Each number is 128 + 32 x the weight over its row's rms, rounded and kept within 0 to 255. Layers, rows and columns count from 0. Numbers have three digits each. The size before them is the row's rms in percent of the matrix's.

# layer 6 MLP up, 1024x256, rms 0.176, rows 852-906, columns 128-255
099:125125141156179143150155199087090074102186059120146077100117108125125124136160148129081164118140080147081158148148146137146113130162188092110196144121146087140114168136081149114075128158093081190166161145098138071082152123113125096144126110187131149126167122174120077072075147136089045094144093175133105140131145114161148152090180108109113153095119091138080096187096091154148096128100
093:159139080122114128145125101150106108120092136166175104119120081123134109153069115124118141186107153104165189135113101107123126098120135165118123136099147137137120128131092133051134138096159116114090152113107139116106091063129151116096104131142184209085153168061076134129105122079114146131069123104120139128092127140153091119119163117161127111101118185083076093125109080185201051146112
096:181092125157184183097105077078133126080136166148083171089134211115185095128167065194118090105166137182142136117109125148133143184111114177153119126135128183167134127079085127103120127137081115134112136105128191113120143087153101128069106115093129107098140091129149092174112164109105145149147162135126138133147110142180122147093130158115186124084082179091034054114119119107163180085150
103:091075132157094139128171124139099112162167103100087119113127138115100075087097168114122120148131077196144179114083148098107084160172108095121101126162102125104168140134162166154142122135124166120162130074132115089104114136157109124149147147091101138132133163068132181152094141127099176123155114090111179163176099154074115145131100166178180125089058132085112178086142077145148168161194
106:207114067152101138067160133064123172157175093167114127161092135130088080100162107196150112119121146102090148102109088156127110065109092141067137128149138135101098128173137127161149111124112138104080132146072114120150206128120146102119110137077129103101129094062121132165128151213140105194146066156097143092139122141156139120111153094100153156107114055130169142070141114113081131087143
103:133177136130091131113123071125091087148114130122132111112141152110183165161130136110169118164141083068112103072125157133132095183052143111085142144158072086119171087147104122137097120141141092101159200130142143125157129169088170126084153071113176114185133104089162165114109078122138137124128140104146140121116156120062085147146120157174192151109114115150073090117165162187079076105137
091:123136161164082119065168137145138200156095136120103194130131180146093141117074109092104116167109143156145101155191130120126118082129105162126052095118086150121110097087153125140150069123170133110139145119147136187126109117154140103148095119143128087177108171131170124203052109138096132129128161119042090193066156138155121121074119106155152104134100183120170043161210098145126156086087
111:194094124149066143150127128128121120117170105146190119101142101116169135141154112158164136165195150127113132117100149106080123130101165073108123100122196132121135060135125135179109125124159109138129137059087138083090158119103081150149112183178137121174126081119155117096074177108173148077076159131114084189160123149127144150151199130084098085123110120122132121094117079088099076127143
106:153123117122123182084136113093088143098106126103149129100092122150185106124124143097124095097133131153166130133131189071147169066129228082132082134132143101126194130092164146117131066095168150133092093178129164144172181002179064178114105162118204075156081176125101116116114111128131126113126158125101116112158086073127136110137123074154149101124120076093126136133072132145121042100192
105:200063181112105154142198104174089129193160088146146133147179176089108115142160125105134109176135153109113128096153169130155130095135117147054178158098158117158085099148145091130084142106153105088183110100143175076178115121151157058121118118142142141199116068129098105108125224151089106183123096151111127127108157103112166139175133120089077099139114122127084127093097142171156100068096
104:129122088150084115145116093117138108107151165118172133129177134132121137169152127226115180097090140184142142157139117123143158109150195182166106147146117130107100147046108132125087117143108132104133134138137145049128102074094140071111163139120156180145086116188102157144115059101160061141081150097119174098149107180152152128128084099149097133144159127195165132120162154105133095071109
095:056157126139154111070124112118142178082106106115136059128105131099121127205159106137162119163206170149148125134124080108135147101121121197141125120071115110172122095123118161120095149184101168159082147180176035106113173114102043082153130117212112143145108090066132109125126135136122080135146132110132121123152105146190113093106130096104179100184113092116166131080144086191136097080066
099:124230072184104161108117133114156163145121122174154130120095068171126087191094117050084135110138135151150150113104060054112070150089143116084170127144160111182131127151100150165147200060162165121108060087101174139097115137146151148071141127114133159113146093123172151156046140090119153126133119131114087129145080137066077129158120152121166082083151142107108087136127191104183157135103
096:071126137118149120164078120065124123129115125150142148082132120108129102076159108115128154133111166160083131110097088052114147137149179109097137126126085121137113153064151119140110162144107115142154159171137113114112070101039146127132158139117154104114170067106124153173138118123140150136168158116136148130099040144107107104148117139154130157108114122099049168075145101154096112131122
094:103125054191088121051111132156150050064125140178155125106099104117121140118102164146138147105140134121161118191181098120154119156097137132132147121104136153148106130159087161158252075151107180116150066090136108165178104101159077120139123127095106145113156123077155147144116177158110087104144093095066109120098135110115111139096112057127144130133139121126103094103112144115133142121099
103:096176148176131125101133112061101153126113171134141089172107142133078140141109176106108174155178098095100138127155074114117105160151109155168096154131117157154148159163195118119127125168130164159143128145082097113142173141111124115168117139147202206141155139159137139135184188077167113155112094115103169110172158142103098019140178124134101139166057146138134167091149076183078087054177
095:100127093112115148150031167099120143097167155153196171124123140113143183074118170165092105115167065124092183134170131134089105135114126113152089139124121129146145121153128139170078141150166106135158085150179117149090101120124097135098104110101158116121117151106142148073136143085114137120108172123144109129130158142096167117146159073109127104083209180109103105121166119107135075080105
104:139140143151151146159130141146141105144127152159166192116148184124026070137132086070136133071155078132122130143127184155132124144118122113102054147118062139153104108171135189122211097150131100120138088118108090079132087124151166157111187159098206132151142095110118077178110171190131116169158097109118133157133159174147099102096151095109167086103125187114159143133086180119098137057181
098:062160177094139103127113131134146153133184086142111146065130046137152168113112152098144146211083130103130156163149100110110085107180128157131101162133161139132164200129152088144131120105100161147148148162142184117107088157149099155148136080138085143094137184122173110142100092153102132158117080079152148113130134145068098108106077129190120099133141191103098174131125056129180157108131
094:145133089095069134159105076063184118133167113116111172107099182178077123101137182151148137114107150171165140176177089131128141148126205131123160137152090141113125110148151128102074139126108132089133130104151096159109141158095138108117102141114098147135105096128133118130147144145125155112151140144140088083075109083144134126141169130124077105170049133119111130130140120163085089182163
098:153171163139126157122211180115143093195119126056154103085079121122136146114132141119155119141102192153129099088144056109136162164069134114149130158123169144100169143141115153073116145107134131161064121152091159142126129077118087075156165152166092111161201070116081148100096124176171119105126102128110125152180110133145141098087141116115139106127094196089188068145126162098102134110092
100:098082151143100205151066125142155139074153200153070121108125146209108097170095123059156123120133098153146140101133108137114136116143098132079126026148151136153133164072102146178111131100141168157192128149092127143154120124137053134116121160114103094155133098111114108106185097107150121144115164107141109111174151137078158136141091092125183149142110148113078118147187120110187058134056
102:130123069185149157187057105134124117162088164092133169045050104123145122149139139126108168110116113121074114128149135088176072149088157102129089091156125118136154093140090136116143142129131103165163109210156137107133125093132190131117128155153149049169128140103153119128107151156121127111161122178117056163082108166083159125094145111082139067072123113122089119108126081079129113126100
096:096074130129067089080111147097144118065110115139120129124157132118097127112118153155086100162128122174148121061187124142084092046168124164198134104140109135139121099073086156133118139189113118140173142148107121107155048156127100107166097052117171116154081129124108123116179107103088117160052102082172144050133149160139104125125085116114087142105161197193194121112139134114125123164111
097:156061094118141166099126119072140189155087154138091117089146073173155117158152120181149142187156143158163124123147120163117108139122134180131182184131191135103112118077040089164111052116079101010142130127126141126172115095233116101086085124107159158198088131113143157125094179141101105093146161138152152075178091165123121102065115147096083132129134108126136135118141126149111135111077
108:141120104153082082183163108122151040101146149173085115128090056192139109145126135180083101123059187147166223092176141125144139105112176148202130188172138168109167136134145125142110113181157165067146074132087180157102058096071102124100107125093178135156179129116153145141085190121192123161146094114115172144164066099112122116094134168109138128145168119107099110150128129172137137135153
100:131130129122021108091128088072109120148121100084148117104149167157152087195145139095136128125133063136111142151114091135149110123150130136106096147106094143154182161094157156094127100123105120135102106079132128155178098095147078117129170160139108089122158122186078111065157136124135179136127083144159175051169151093165155100196185066110088160155130136101110132094141130113146077155105
097:141090121152141106084121110198146184096135169119155140131184072141175153180079122153071115111096171198139165097109151125177138109082074123172109104111134135084134095137133110123142088137177171087137163130138156123145139113112129155095069079090178073130184164170158078062084183150154121109110142083166102136136116150171118058159113144118105129112145134162101153131158118159106154136162
111:138082103103136145141082128143106152099064172135123125184098163063113097097114172127122085081091145136166118134114090122075105105138123105116094117138164125196123096106126117217108116149105197161096071106127132153133160120121103137102149112106139209163140047115143094112107129097153117154152161142124098121086104133111131140125161171098174093213082104151121085122092119079128072086115
096:166120192152152184132145112127180124181159096158081126099107125105107201096113175108106214088168083172059104136118094123129142088155093120140100132116185164128109162112135146184126045194130159096146163130118101094094131116136078107161099138143159122140122175117196119119155110129167086143116134106110101136099126156118110032053145192118122157182149168140114072160146174098139096128105
096:123188103130109102067142132155083162102140113127109124104199091144110103133130181105124152110165107126049129132101184195175125085085166158198084138099207128148159185087160160130144157101152117100076155069112117066074122141124066111150166164104083152130149095086186125142097186109130148165138130170137108113126135168045109120119163141164173081126105104106156074107164082131149142100107
099:076152143132123127129154068157144123150172215116163115156154139135088073109176173129094137189140202110053133160129125152131168120092110138183154133097141112149120128183146165110125087171126091100148114159110118092044178146145153125112059135165110115136163162145095113097080170155115203135056147138142122113178113108168124104141134117143164137114155133076082152075107143130119119086101
107:118135134167135129108130180102141148146161107095137140151151119153136108122089124116082089160093110146134107173140087125118126090124137083165167194126160091171067106152159071149120156155128112152147173146134145142161233192200113103133126167136078100090163126088144161127114125121145104142174098136129124114148098143103123175108211159156176105126096177117116168131109103148216118193072
111:161255123096081111136128111052065104097105171121113070122085086101122142109130070137122143102140096129146118113122162112136161166087062132128105119127141181145091117081106178109134091149103082139092155114054177145111129131081124084162185108162170161169115098143158133105128101071154133150131169146118156161109126163123139113125095135088123141149140106155164091137139086203178169089103
100:162121156139071180149052086130099118125141186158189119194104100132100075111138148123117132144066179130116114178116103143093148154090139074142049103139145145125183094123125204159150169179121124127136115148169126147096114143137095142155128165093135139108071065141092113098081142159047156120114119096131159106126143094131126147144111195152085197128074123097041112152125097091115081128114
096:101150150106083130098148119090084139187104103116152086060110144136105117107101101107085109147163190120089122139104155107142166094131189207127142119115139103072160128141089061144132146151123096135139127164151122138146080107189120126146183152169128146169106120106146111076129109073120129149188154134157099139148170062115136117137164115176149131155098104166186080139102098110099130106113
095:114123134103114083106103117172130115090076065183141127105130114110157099146040140132146109173182146075132178136135125143138081142105130169161164162102169109162137109058148049106091141095084084173103114123116161112114137150133120143133124125176157099170115179134114125128046113143153099115110093142107143099205043109134127096112113084156158099135140180136101129074164157192104066135110
105:086203151123091171124146086148116158095120144130154132143091139127101158143123130077118093142147098087082172103204127153156158159083142093099109116143102144080088141119148129181119109101120116123121101135145116044138094133215163129108126180117154195097120093111174165145115162126092155131137119133097114088136105155104080150096135157095170125090166054125142139147141142162106152141135
094:117124113145106112115089163087145160175134105138194100154146110165154114118142124137112198145073123074108148118125048106106146143156126171098125121102158172111184137075155113083141131157111138110081131185112119100161112101077175170148113126164152113107156105123158119132141140138131172061158128148152137145131106178148130081115165101196143155055114137144133130142110096109084093104176
102:083173073100076071182100105159164166134154147180116171143107087151084142139128136135136077192087141106146109167152130114088101097157181080116137133122111153119101132095132164136108170135133081126188089152108112165126159097111102085092090122148107159104033110147185097121129138168104107091161119101133159122115135080145159136142190108186120114161090105173109139119140098119131169119155
088:195113155090146069120135178143112139131098096139151138098138104075142123177151059129157118095097093117165131165123176118139101130088104124109105045094151061069093178149122138136131148140061171146088158154152085132097100155131070091156163111105110146092170058157145138166145155131120149189167125067078185141138084168093138137132190128139120121133121160115142142054128138075093154103138
099:096146142182088174161153054057166131081157142109134151133106144145163106126166112141169198134181117172113136185154163130133208142098141106172122097133185083120136055101075132149098131140138173137157137144052116134115088157181081147165097090086127099105161135144144137089124143105148138113111115121084130162142153144099178073126126144113130098109062091147113101160168127139129170108138
105:142107096157139111140133116103052118072173135149099203135113085157108135152095155159080115130111104119172129173118122106113167131103110149096115186110130093087159135126134092196112095123096139099103129099147191089147144178130034086141157130130125127083122198122094183136139043118118120147170123177143142141103136152164085144162195141190067076118136139123104124121139119086112098115125
100:118097150140117089147170093119199135132160118086144136118100141144110116143133111105105100087157103148139142131154135170157072143090124145160139120115123107133134133129151119188129128161135122095077117152172104082096116220157116098117106114121161119086084085142090109170081116087179112111127100136163114121185147141196086078141116132155047148122120150119081112177140069094185106160125
102:090173105115136153106149137070066116049090193126164076159131131111097143106146111145127129121123101197123156101094120164145119076114144200100065099183146190060128146132111087157156111162123134158141103147143102138153173142152101134142132210041152123183137135098106162126149171146105103176120163087115128143126188157110045140120171128172138128148194156145132106078181149086126150101133
114:126156121147124105122100129108147107163166178132126145085081100103114175187197100154139107081168127098097125130105138125156042127127125057159077100121116128146080136160150105183106142115140156193126127145117070121146127149211126118124146103109158171185180108074101096130148153127162148135080104138135118150136088138125094085085113130149160133148136180139106111138176115107144124151168
095:094111105123122140139123158099106128158073065141098094104128053129144154151166098127130140117116110147153165145159187155154174090175135119153128113081147113118041144121111096096097095155127152194110099051129095177120203133094183205106168166137078116124110123183127135183063122156127119126115140092142139134169142150155091177084178154192090159181142119132088154155092149088109129098103
107:093134155116135111126195048090151145113111090137121119148135163099118139112131149103159148115092116161095127089144120137155075097126109064068125150111144173157074124098049084088110130162184109191084137128131106145078189100142154125111098162150178139202112125124074127123109122166168131163141163046102132122111168118142181131124155149125153080160124113128109199143163153128110143141179
113:117104150095172148063103089112125164139134133102123131124154168117127166131159115101089094161181075173125137153117096102112147131108164145115111102184112089165113115120124082086090136131109169141069150077179140080146114192107096102110135165179046132138130121107105129104110114148161118130172131152130092107143197161198149098130110127102149139156175117148091154085187215179105065117119
108:085129169139082119150102121215139126100114157071176143105096120136140142094185142112120072071143147191089086159152151157088122130134178124133150190087190122135117050117140122151130084207104114038146087128126137196169144209136163075123103125135181158135192099148144164112128098125123205157076151118132144107127082118170151122131070130104154118145106161137136108115170132089112145109195
092:097120096090138129124148138123123113126139136171100107132133101124171124115136101090180144093074097199123161152109092097169091070130162102162146137144121083134132098166164133159167171120134190141150132109098161165153061121165161128057102154065122109074139110114170140124084107128131175229124073103105151071195124171103107111070135133170138127104156181140150111089110150128170070153157
100:156140111113102160150056155141117132117079142124188071174127113125155166166167124147130077128131154207147097128095123113128115163131053092085108073073114119120072123181098105207171129160116174118090154193149110089082148169101126152125216122134133110135070160161180159134095092157129118145123117143127107115143115101083093137088098180103170173155152184114189117100116091171113113125111
097:098171147124151171080174128100167124095172146127118155141165132090127148147150067069143142154176173119156113089139150145131096127151168160085175144126116123131133101120141093169128122135129110081141113130174120192105187105126142086084102204098180136081166156124101095158118076144152155093180137105119116074149129026151161096096123149155035085175121116153156122091125132158155116178132
103:165125091140141176101117127126104145150148109156145128129126159154095066131055130156118113121158144147104107149159108127115105143162157149158122128164179119120121069165090165105092102083144181104110121076115162204151110111116141058071167142099138153140104114117075098124144163086176075158207085092126142189141095120162152119137127128140147116176188118136071092102136128107143114108082
103:100138175081135163182146148145130133144154152078061090074149144136110140153156129145108131113155174134119171125109087135105093155153136122161191151116099127078127145227169123125124167113110153152120131127169121142068044162092141127143151094195102074123078139147124047121155082146092150164112174131152083157128112113125094133103129075073065125129051189165133139122121153152093137120150
# layer 6 MLP down (transposed), 1024x256, rms 0.175, rows 852-905, columns 128-255
093:169163109210113111123088103134103146108094206155128086124147154175150238183136123091126192095151142169146136111142148115119098128150144115133090128126154152069074134188118129134130136090092105184075153103143110032120145149144079106120083140124066190144203193166043103150155078110132117116145122103132085156112096077102159165110145075134090119143174205076117142144113141123166078109137
083:136131163193135184187172107138150173116104202084139051147158111152079119117178089143145100127157125165122152136140122168121080114147141093118111153102148159157168194138204118103128050124098073119186120162129166098198135128074131076093137119097140139149169101144146087118150158180140159097125109117136166136117121088111169126107210115127151082153153164057117114099128104094115182094152
095:108118150107129131092113148110141106107133107115134140087128084166104156157148084201168137086106137133173145127140090146197157106113088109100121139114170143102146183146076170129192171185119080146135114155064161152125171087165116081152093164158161075099079128085154099117107186119146152096130161152129097132151091158065140133113122101106139126080115135112109174147195103116105079112104
108:061106057132108093175092133187154163095146136149125073127145134128118191103141119144104100195074085166136110195090150109137137117032089119168141089086116140119157115129067170093106120144129156066171152083056178085069192095126131101123100139124135086121133107106113115062183095063174095153093122111085092166102096135081175143119144111127091188129082151076140081097169107066149147162115
109:135137142054132116161175155182126168112096125147133106140094106126121091081172133132107124200144121187071120074098174137113098139154109104076164113115140188129066140129091113179137121126134128105168096093161094147179113172135120160051096117083100107151136130053141155122158194057052151142127175197114103076124121127157139142103108158098134074067094131148128116180069156114143141156081
091:172171174114115091147100144127099139106092163144159131087078188107185135105120131101119154123141135146123123247156163139138096146155074132086201132138111131102160139095162101108194147150103076110143169136114119146118146119109136144135120142170115098207145139111123083163029150102151126138120147124118123143099219161094108099152146149162089151129142135090105135131108126100122083121120
100:122118132172116150112117156126079128113090105147118139107119111129081088122098064121145157177131113055128153086169095167177104081126110090118110097176157084095164107167099170068081126170156139130125144146121123092137113139147075134131109120147085119111137119131142076140106067110083122177177162105138131136085138187146151134149129157116150181129148144081149135132138177115113132134096
107:122113117130127146152139135107115110149147108107149184133113145155179203130139148154136134197180175131168144161136125131078120095104166164104105136165155092148178101095107141127141165079134107137126159096112101117111145138160121178093105235128130158127146189149161070085097122138122159146097115159102133135087182113171100187190123210121140098099115176138180122143149126184121106145073
101:056138088189158111136102180115174098081110124155088081141173153176135121130140102111147137098109155111093164134121131093184138137163126139124138144125120160131154128174185052082109150160136103080143137081072137055148132110120124064152127142130114070161158174135109141178089182079145109136131131178159143131046143124125152071108113124139143119171139090096121097155149122129169105159165
097:214107146129061124157130112205083100133129177091090064087135133189122128129171096149132160170117133138129113169145159107109139175120169118095133111109134154138096175146115144187168096088142139064179168057156124122137105122136133126108162063163098060120115107157131129131071150096118190153057176108129143140103117206108129054187102104105166092145140132103146150166113123125103130082116
105:135117109115196115150084115139141106168148058136156111113192101115156151167131101176193151170067123133151136185163107144113061119169115165163133160160092064150115114083161102073092135138133135051117145152119142096114142085141131124121110084131163178159086123138071046116132106140120117086144109087100145119119157118151146177159145186115104105113121109150135082141167163128117074167087
097:138171127074136133116172181126136129034113138161102075184109147096158089120126160136127157111110135115129063128147069104120076088113138184069133107100159130171149154115136040139133174158078106145176149131140179128102155198157126087133126158152139140153111171147122169093155150054136124101127203123159095111137067178149122074164144119114134141079129062130137146156074132100112078122117
107:132153137097113191110170134154082161154100126147152133114098113090116153117102090167170147204142111096167070117059103090196120097051163134098126075148194093094145125083102090115133145151150122095093138128148117149186101189122090128121090145128173088135149089118113134112112136158074172114132183115091101101128132127123091104168088159123132155104138048142150171160072135089152141087100
106:080103079058148060124161073109206077136151168129193163081100134140117089083171119146118137193127109145087150054121169167115129079196132146120174132102116149104116135113127127106149140146117142127136124102116153177096115083145157117160148079154173113200124128164093090141146159135159149132139166144121128121092083121175175159091114146086124101167184073181118143155151145153092134100128
097:089113104182100167096150127189112114123134089023125080149128175111161131133094156132175139064076154186111066133156081165130091162115156132084171163139137123118161159150155115116173098156164119093146110090176136128185075102142100126145086167122129143159135130098126123177164114130161124134105140069133115112129111116103120122090106088100133146082193099109106119113109174151090169082095
100:160112111088145193162140101152091127139129129117160153133133129162155083128131175112139156098137089128152133103130101093101125093130113178153157195116118104153164074135186149106170117131103085179102107161154128113107155091088085103132093112124149159186103146145185137065103130177128132066114108108085183145116128096133094107115147086118143128067063112166092148096128101146134151181190
097:135079168139125151078053168106166124075122121079050164107116139122084109095097148150134146151138073059105125121110124216141116105132124138180099164108100099190147169118086172136100121147134153122141103106143159099203135142133111132090210108143133081136178077164127098074097084075137153124116149135114037082132130170108155163118113112107096112189100124169140065204125143122079133157159
102:205113140158153087136109141141123096152138115168109223105111115152089083151157136124178143159156142067159209154095155130183158116099102116099122093109098167108141137179131086154188117161121071116152117041104108092075138140156098087152134137129097161173127101199091137138104116106127087127140111158156064140086122113142136175163120140086139114111151091089146112158176081152102127138088
102:125117063169138209113096151170128157113112089117138201064064147062116114128133143150085159130129105033113126110171123165153097121185191161147151157123060121101119054126206110065141165134158142142076115085149131122121135120144198162155133100151143140089126147111104134161148161151119162138093138135114124145133131169130139099116099112129165170136188105112149144130164142081137093053195
092:171124179167106185079114137117123097109193134160139130157179080084146138112147076089127102178153112167126090103056198153140157088154128093158116106080183145077107182121145086149122125076117096143032164082125177144128061090119129103113198179137083146106099125103086105117179099097139135120163138098190141125093135140136124131097153090103132105077092136117152130156066173090133150138125
110:068090159172150182102115103142092135147140104107143051103083102119151121081177106183175097108060124147138106168076166126101127151130140064086142115137118147118171151136133114111150097114110147125145108145166130151087137085076174141136134067095127082151150093133096121076159124135212122115127109136187174148142154070136090104119151128187113154157117181115167126132102116175126098126157
099:120059101080181159132073113097135040111151165124113139097120124129173133103151149089113125096141101117171113137168086132105156151147106090144135205179160120118113099102122098140191120122051120091112099159140129150151048094121111082120177102110059146082154105119131137141120111144155113142157174110123116129138128137126110107106089127101178123100125095119107101190090129154160128112138
094:202103195108202098168130156125085073153123182112135106121101114109172068143097116062099126138123127138114117162091134136148177123143158165110150156131135153158136141117174162106090078155119121102102201161096076137123113092108052106115141112114154135094167156071132155114067165136168137128161129097116154130084101091155061090133112102110073138162137161172148099158143153109115166152132
106:149142122170075166125104141194099072113137067126086156135112149135181110132158154127109200102161116118131106168132153158156101139054105144146189136146110132142178094079077190152140108097106127119131167159127124128125097140158097145127134061170167100109106089190159157086134151106147139114132133152126109175100103113089136082135109105142064115135109092176145121171113084153150147165104
099:082147172167137165081104104101127170151179106105131099151121090131174100116153143157174138192100123118127108116134089125205196165158051105042141155138111143214177092139127164123107119145155189082115145104139094115151073086131088194127123113153146191133073140119158112149141146102130160180128121130124126155169178163119161110123148082143082141125112182063107099116145106154119105146168
117:109113133164136128147138120136138094116066168104129087133148104135097125093148123169122131129131080134185098092115117143130136060096141137114118177122110148152050178098202156114137139157119089177190153137074180112129085118124192152168117105161125158153076121116063132172090115137157114128140158080155190111201077117078057118148165131167155123143127121144083108154137101144091126135125
087:157096080153138149127105140119123106129111178121177172116137050131086148120113129130120116126133100123108115086075187123140165167164078173108123125111135106150115174134108121110086150115147100155043136114130060167175136147100090136077146118106130164152128106153155204177155110136153138169089107134102154070206165099137196134187109152102127088107158146082088147098138093143159154136128
098:073069198121114166122166179125166190162127127121166167089156099162127203149122148061127111112111156146149123136143117131135116132189117136208166132119162117141081150126117123122103124157129112105152151129105177101151112084096178157154177156109127148174114135089136138152131198175165079150111139178162149146130084160134180144088160111098109124145134195157136140126134166111071178128145
093:070158176151147156118112140186117176201143096173080133162140155156112140125114118154165150121121114148097094087149177169139149139216151119122152128192200155083204104161153120107113116077132135134155117128119065115148144183083096163130208155094144102131215154220102182098139155085094132110183162166144206103121183135119129125139121101142089139144174135184108137142167145081155116172072
101:150120089113091174134185183085140156101155131147172111125139150156179141098109125118119188130095121124138100132133150135091124115118167103103060138091178126123147078130151082098140128133132115122132165114115240106139119163166155160137125064140128110142109113105136169080147167161106118119192098138116134137111133155094098084086148076085112184173141090157098113138118142142153146124118
098:169157140143118146080171162113115145088189066112114140085135139100086079110189093083141078117192158157106190163144129207125090081108143132169142121137052122091199116105114121088130138131149126083135154149138140128142125144142138131094143141105121091113166113123162143103141116122122196081119115147127125155115192153071127136138147126091136120168136169156139157103159102114078124147095
113:159077174163099151131121111197126134115103119165151106086123112137170131139139132131123147162126148065104166095102106129114095131148069128184123137141158046134143083139167149108142121154149101100160040094138112122123121151194147140187134183165115118111114126195152096133133119114105103125157128147160133123129124178048118148147168208115135154111071093179106061157099080163130066106116
104:118095166095160120111148110123096100127165161084090144091153096113147125126113120088150186132128137111085132186162157108115118127200104058140122179093153161112130235113144132102195159133106103077163043086138064112141102138148131112113155140104073102087083165195125113121124126197125130146147113109113107108127106115117185128094165128124111084167100148182097163175114148153126100175148
105:097209093083167083109101089120107158104114120121115110067123103138128223096104144159120120177139079108116098147175108158161117194154145159136121140129123097072039179139092155142159161181111103095149135134092160140078124101127134077144225158138114114079123143130129152097134192100158176100146096148123094136143135186136138128137149132132135148157180103134087173177128109121130164078131
101:178116085150153131129099163122145170101139156095184157165140147107146140071113079107114202173105158141084132141125129155142071110132122100108103156133136138158167129123102091075147103099138135096126132153137076075089074096109134113185079131123167134163107131138140140099122121098140116078152082155126229130090150069169059165100146141079139147081116099148101108168095157099137117100114
097:118182124119152091109194169152116140108123109142119194139123097150123137075160118194120187096187136153136122108105102166138123128109126062154116199106164134163094131189132125095128143085190215147099087161119148105141139118126124134102171118141160124125144101101184130144137123118064165122131108167128124129182119181130129077146094094118159158115135101113171114185190191164132166094125
094:159133181101141098094189102115141109078091116142086118148078119121146178099119144123148174128126141087135110143172134105115130135120136149108132119172110142136115129024162134082170149084144135103140106166094157153109087146117176098067156139101136192159120158095090136117097090199186125122129103114165187203090150136141138151144154137095078163141183135123143115079125111118135168122094
103:064130133118132175094121119144140112176161138125144070104121123173149177152144062116118120176168127173154076156094141204144149158109143147163157149158194146112059157056176182150142100120147108120118139136164195129140145161102090097164146203091175102163097136135087145139203155142094107152176146151191108154128112181189139133156095147055162137126139124118127126167150199146107116127159
097:148150097119114140151121104076151121150114163108112107092142111156159136104153119111078123199127151126139142181071186126169097112126138110102129139138149136136104128112151131125169093086139107151130160100082143122073147081151058126109093117174160052036147088096115163158144135128149121087095177158155114130105113113108115096119084144138082121099094101117115111124140092164111110171146
099:138135093067135092113096112133164155158147168109195084140124127120090140167085176134139102152109107087075082170075167127073085065072157142102140153173049178119140091088101125176141139165120149126141152113125134184130086111149122104136128134139172142067044144128122082166100154124119155146148158129082144188089139109087143102079084119089129130158145145133090146091152148141163100133110
093:197107134169125160102123158074100168123051135179084158149123154135090134105083119144154107097125157094155153104150102119101129085144193101089137123124119141122129126200128167137075174146115092122092135155184145135120111147110099056141106141140134100169150105189099129153104106131126134167088122144134139131163158130141105218135124087146159151099126129156119122101066106136049200121115
100:141105120169174120142171172129132182109196112161133132141094087129173095105162127107138150052095119115125139087113139096150187121159093134217161069158091136096200111118145120143171155128092090032134135129110073147135116120100084182136083157115132150179162110111108184062148131088122104105103168166073172124114143123132096069129143109157152131110148103148125104141173165123130150187096
105:139183125111167127062119115104096128166162090096166080079151121176163074159131157127166147103136096108210124167089044173178088151153152126118136141154083173086159178154159118184131172131153135138152132157097118157038160079140108143095141178111093168147117119129124138136139127133123090190119128131098162123149116152135143072124124159146121083090071120189116112179103123118124158098100
093:122123073087052085123067171143119135132158130131099145083086133137092135155116096077106107124120155112115168101119133129068096152115126103079094163091090066169115158178084130178141185098091122084073108150128152166126135126151142166162112135060187111058112081119145125155091127105110163169107126137085122148153110151156148107146125121109118127126117124099139120124129115111146120097149
100:076112115093201101141157116122168105103135129124125170111144175100109102105194158219084099106175088105139095139101165126146134045101118101099144142134163146121152166187218147095066056161142100173102128121113138111148149098150084117040161105095125199156121122101073192110171067147197079104143123167151149123172105089121111088116135107149144107091120082138147140123137190155186172140116
115:124192116089125107131105083117169111108151171127146155114093121135192136131159164175133042129183148123131159117115162172134036119167129133115108093100161094158101168091133085053144143131201088110087081159105099158109104117141116163098157182080128165092129142145121165134123111148113150125161161100164144122138155122160119143106150133085194125160114114090125144156103101096134083127169
095:145102097145076085078070096096115173101145128159123061112206122148131171142114141094154142055122092147130125151176125124072074079117141118156198138165159096097108114174132128114124114115082144115167135094104137108134093034141142096062089102128125153090117151148089152087128164101128143162117091129103107130103158104131074111114136205140152092106050169157053175114150128160136163059128
104:149162146192138172090164170089101082138077102136115137144153170088038124148105116055172168055134138136136119075047115150114144143144127090135168147159109141091127085114080155104131103187176105095163119161100153136174135142139120166088112099146105142150094137111172129215143097112155131119063113087148187121150168148178141197114150146148089093101101140108169099159131080129088163151156
110:121109158067149125120077129083115134086093077098154132166129052149151093088156139180126142115090170117089155035147107139123046139107165121139092116172089157142110131120147181088174061139135173096122170094148118155161121119106122120108135107153135107116162131096095129136139130106183152147117137121081107104099105134151149134133180145117139192110172108161124115131139149074158081139207
096:111150175109149124149173058147164161074137131082172133136187080181170126100148162130119134067067115124092099128149102107137057143143127157160140109152146207126090101111121157100097158196071151078154132124169174103139148121148112066136100113156142127172156155155113153175141099066080119157142152120157115138142169155161062200138121116148095105110133152095108076125091161120112135130146
093:088153119138144121157133127132144051162117130115172125096162150171078160154132085084163172128134102155143093120137137068092184158160082158156080095170153143160169121101117105127132146111086155118162118174167150080104136111144122157135070071136116095116170146115110160165110132151136196112093137129171125123135139138149124126162152113117128094076115170083099113095146146077170130145082
091:113122149077182150138128158121083156159110135117162132124144133093133119118128107185190099134093156183116103132078090118146102184093154144079118090109117121167073155133053131172133114123115133130102140153069098135114122143133087170062191162067123150091094211108156124123140158098086116141120119133135117073084171096168174161119152163086159130116159162068148159108135126175148133118154
108:117174136132109116106123090105142123151108128088114093118156117086119126058133170112085139055097105192182141149109061155099102155133115117104138226073123135159163102155165138139056120138087109136164092096100115140096101135187108089143164156082119062113129113156136197162115112155130119127131161115154151093124130146149140151143087094055053108145159141108152073080122119116130119125170
108:118098084109137181129095154135146115187196153193122152105123145128160111141077120121165072072115104137150105155127060146123151148078116182188166110180137126096061188142079164163145130113125113098098112121218176141128153168153141117126117136085140117167187115090153212109129184163133105117146174100147151127099134131125106114103096071118141140131117129117093153116109074075142139113096